config = dict(
    n_layer=20,
    d_model=320,
    n_head=5,
    n_kv_head=5,
    head_dim=64,
    d_mlp=1280,
    vocab_size=6028,
    activation='tanh_gelu',
    norm='layernorm',
    norm_place='pre',
    norm_eps=1e-06,
    positions='learned',
    qk_norm=True,
    attn_scale=0.178,
    bias='none',
    tie_embeddings=True,
    parallel_block=False,
    init='uniform',
    init_std_qkv=0.0278,
    init_std_o=0.0044,
    init_std_up=0.0278,
    init_std_down=0.0022,
    optimizer='muon_variant',
    lr=0.0226,
    lr_mult_o=0.628,
    lr_mult_down=3.0,
    beta1=0.95,
    lr_head=0.00817,
    grad_clip=1.0,
    warmup_steps=0,
    schedule='wsd',
    decay_fraction=1.0,
    decay_shape='sqrt',
    final_lr_fraction=0.1,
    batch_tokens=131072,
    seq_len=512,
    doc_mask=False,
    train_tokens=574100000,
    steps=4381,
    dataset='wikipedia_en',
)
Each number is 128 + 32 x the weight over its row's rms, rounded and kept within 0 to 255. Layers, rows and columns count from 0. Numbers have three digits each. The size before them is the row's rms in percent of the matrix's.

# layer 3 MLP up, 1280x320, rms 0.181, rows 1093-1114, columns 256-319
101:166068175179151149137134093155124112128129146110041119108101163180110138137131148110123151153163105166144122121138171114127105112126129145070143095083094152071163133125145165136093158086121154
101:125134126113113162017132129109126143111148091170052098091112128142108134128170099109135152108158168151128194144099123089173126143138093129173129148118219099118123170104155098110125127191144057
092:141195163144127138169118165136161089143109127128111119150107088118200156133145123100163157145161110102159179098109179156104158140132172155175091207188148079131065087104119117079114143193143149
104:132153114099126117141102090117089134153067078112123091061119115164121142089106121135113101100111121122149114112128080136124070155120089184128086167178077151169170176061116161106209083095069084
101:085123183129146117106145137147127102167132075160196153074132133175096147142155132178115087122148114098122139147137163140128174164120099120126148096090158113107182182089108087135085083091136107
102:127078156175150128143097118129135126134118133127130118098145147152137091122129188134105106170160134143106115083135075151108135172149209094106097139154090189066108154171108151143203088198099135
090:068133177171078085112125168128092109124067175098132106063173145121124075140158133148079204129127127184160111171126141137121135115134091099184154129098114152162157098079111142041112151087154162
098:180148155084118146085135173151099171102113084130147165159121119150149078110150120159124126120143154117173075127134130124096109162123178099088164118071099115142076114144065191093093060106128096
102:141118118177124126149107103160179180152101134195116156164104136144196162142116153109176136087119171153177093127127189071160125078087144156108154122130121166137083083099111206161132144175065142
103:178134120116120054090124137167187094112061116177124072100050145116148087124143127181106095081177118106146117093146103151143144097190141153076132161077094173150101141141110149104153107178111082
098:098138124171139154117134138184175138119152145152180106147162086115160097196144115138146110135167083133144110089116071109150079141130103102108150139111130118161128082105134159187086205117148102
077:171109165110173130041229147109131146138078146136137057117125154177105116116126124099117115175127122107106153091167134135143091128130131139112083124149115141085106145090087108152156031133166115
094:082137088118117197140132126104078120074138097167112101101126162044120119096084185146161091091145072103118085214086140082137153115126082127166151155182150191216125167160179159127089158069134132
105:128140132124140113104146102127086097120121212135169115185184166124093099052193121103141117141175122130129139132082099173132125127126133125130125095111064051107132100102148183119158171125122148
100:115143134075127167087161078065119129149096116149127122096145146166167149038117143091127116115135108148120124109123144125134130130145061179112122111148159094131116115095117204164141198101146136
092:100111100112129154098115169120089084080130166152085122167176046186121123123144128101169093133121113173082104159129161110029152125140116158116215082093100093097084097128105103154112177166177129
112:162075137084137053158113117134125153163193107108167156127117157177124158127118137149111102112153094107157094071115164127127203132157105134148121099086131127132110131056106118199113148169136179
098:157169153126099138167179124136125135106159100118099115102175107152094098173152155154117086157149137125125130082132089144200137129127160173120138181135172140117097148144122167197107159121101184
094:048099129105123150130141093080194084038098206087139115106111077147145123050072159098147122121109122155182077126102070080136090108148094155097128106168088120104128155072142167115097123122124111
106:170116052125083136109128144108134111178126151149124154143106157094104086095215176103093072127148140152139088122156139129114116155127156105110136119126146087111150144121118097136135099110190113
093:110185107067099172083099148125127060133126080122119170115128136054134157083036100171161130175112131138128096137107195086102101150133153084093149151080135078128119139099162121068123190161124181
099:171147143135125114193112083069208190061093109116098099141149080205147147071152124131112153077170105090126132100102105127076148142126120149107097123090113166111150153160184142134149067135147126
# layer 3 MLP down (transposed), 1280x320, rms 0.125, rows 1093-1113, columns 256-319
103:138121165098071129099143123186114139094119163116094173112159164159159135115105141132121132179131129118104069108138181114100130154082102091104137172103145133090147146141116131162140143153138173
104:132185129128170140106158095189104112111088094123128148119157165151085135126223154154175129170117194132124190107135102150122093115098143133200156120067117079138130112119138180137097063045122102
090:108146108137180200101152130157135091200107122161170077112112145108079175148119143185115115081114153151158140127164103100166156138144124181108149083129135120156216088127187146178078113137136090
098:155151083108096099153121097161165184120137123169161142131144104130091087139117121089138142049185042143077133141100166145097144121093168105170145105080093103090065094191085102129140093096135112
108:162104129107073143092073186133147075134119116118063145095067105094111097102107112163106159101069073165138132138129131083151097139153132128147172092208145114119168176078124134099170221115129123
104:146164188202072100134144107156126167079180100148095131114146186157197096148147167129164156109061100180152114144125093107126101105110153087122049129188096117176117152160112117107203158136157097
099:148159124164179156108079111119121114131116135100117149076133092089092146072127170158156153092126121155177105139163150115144096100108050104109155085150137149156102090118120143161114143100114112
093:104152145133133138108133152106134061088106097087154144159143125185089188156131100178107173158116140110122143156116172126182086099202082171084152094099071126093154155108094162122157147117118127
106:158124127167146134120125145100146093130125129117146144128150092122133151159114061061153111104126173142139093129117096126094190109124163131044097176133154176071094129101112172118161161158106164
107:156152094115165190115090116112089090156078177120146107127120134157119151103134122177115115146155064105124171115138130088142107138158163119137162148151117159170147151134117115126105129142147184
103:103162186117119127135139163104125145123133138101136120130098120112113093099097086125111132145122124182077171083070133088090100102121119114132130094119127155099120165116110123146107174142111083
092:076108143107134092062186235160115139118099113138106108159160110137172077066107140131151147091138148107149180102143174104138153131108174137133118028095134138129165149180132159183120096105081115
102:100127101152146107094130161162154112133171190096100122142098095144152121114187105170136217132222137150205209114120145084144161147075090104133088145161111150113152108122107134159061107146137149
100:165147156111114118093104130089127119145107171143138123173155139112142133076141125187086119113109137165111140123168127161135156130108098095167116068145095116108136203164157074118159157114113163
103:080094148129138168093134107103111110092100150139129180129102097179102123146113157112140137136102103090149099131085125086046169116096141146125138106143112088112166048045103075164098135160125143
094:066170103127088150112107071158110130126111093129073122078140167097142087128145101125147152164149136155139082087191112203149100185157147120152213149099107150127093168108125161122145108115148067
114:131181127059152100162071133141117128124139083121175112122155131125124133125140088108086106138159195130129077086156108149132044129105193166126175112161113181061131097106154155141122124081140143
097:087157171126165206139132126139100092158126092116159055134132156151157151149113118128176138149130154080112131153124132160161153126096177137077131092126133188152084087166110079096174100137075088
091:109177162130131123187135120221154179136123129160151180140127104075105073155123101150082087136118054191093164115054091183120166097097095099122162138158179177142158156133088090091119128100080120
107:080096076101108122179195109116154144163161088153144172119134142146124095138127111146172096097079154108136132142132190105170126171173147079113113086135083127165153071109116129120134136091134168
088:116175095196140096109138090155102164135126158132171135099093111096123108096137145103107133136190125141078135122136132112105142069123113160189109155065112143094167128172106146059115126134111115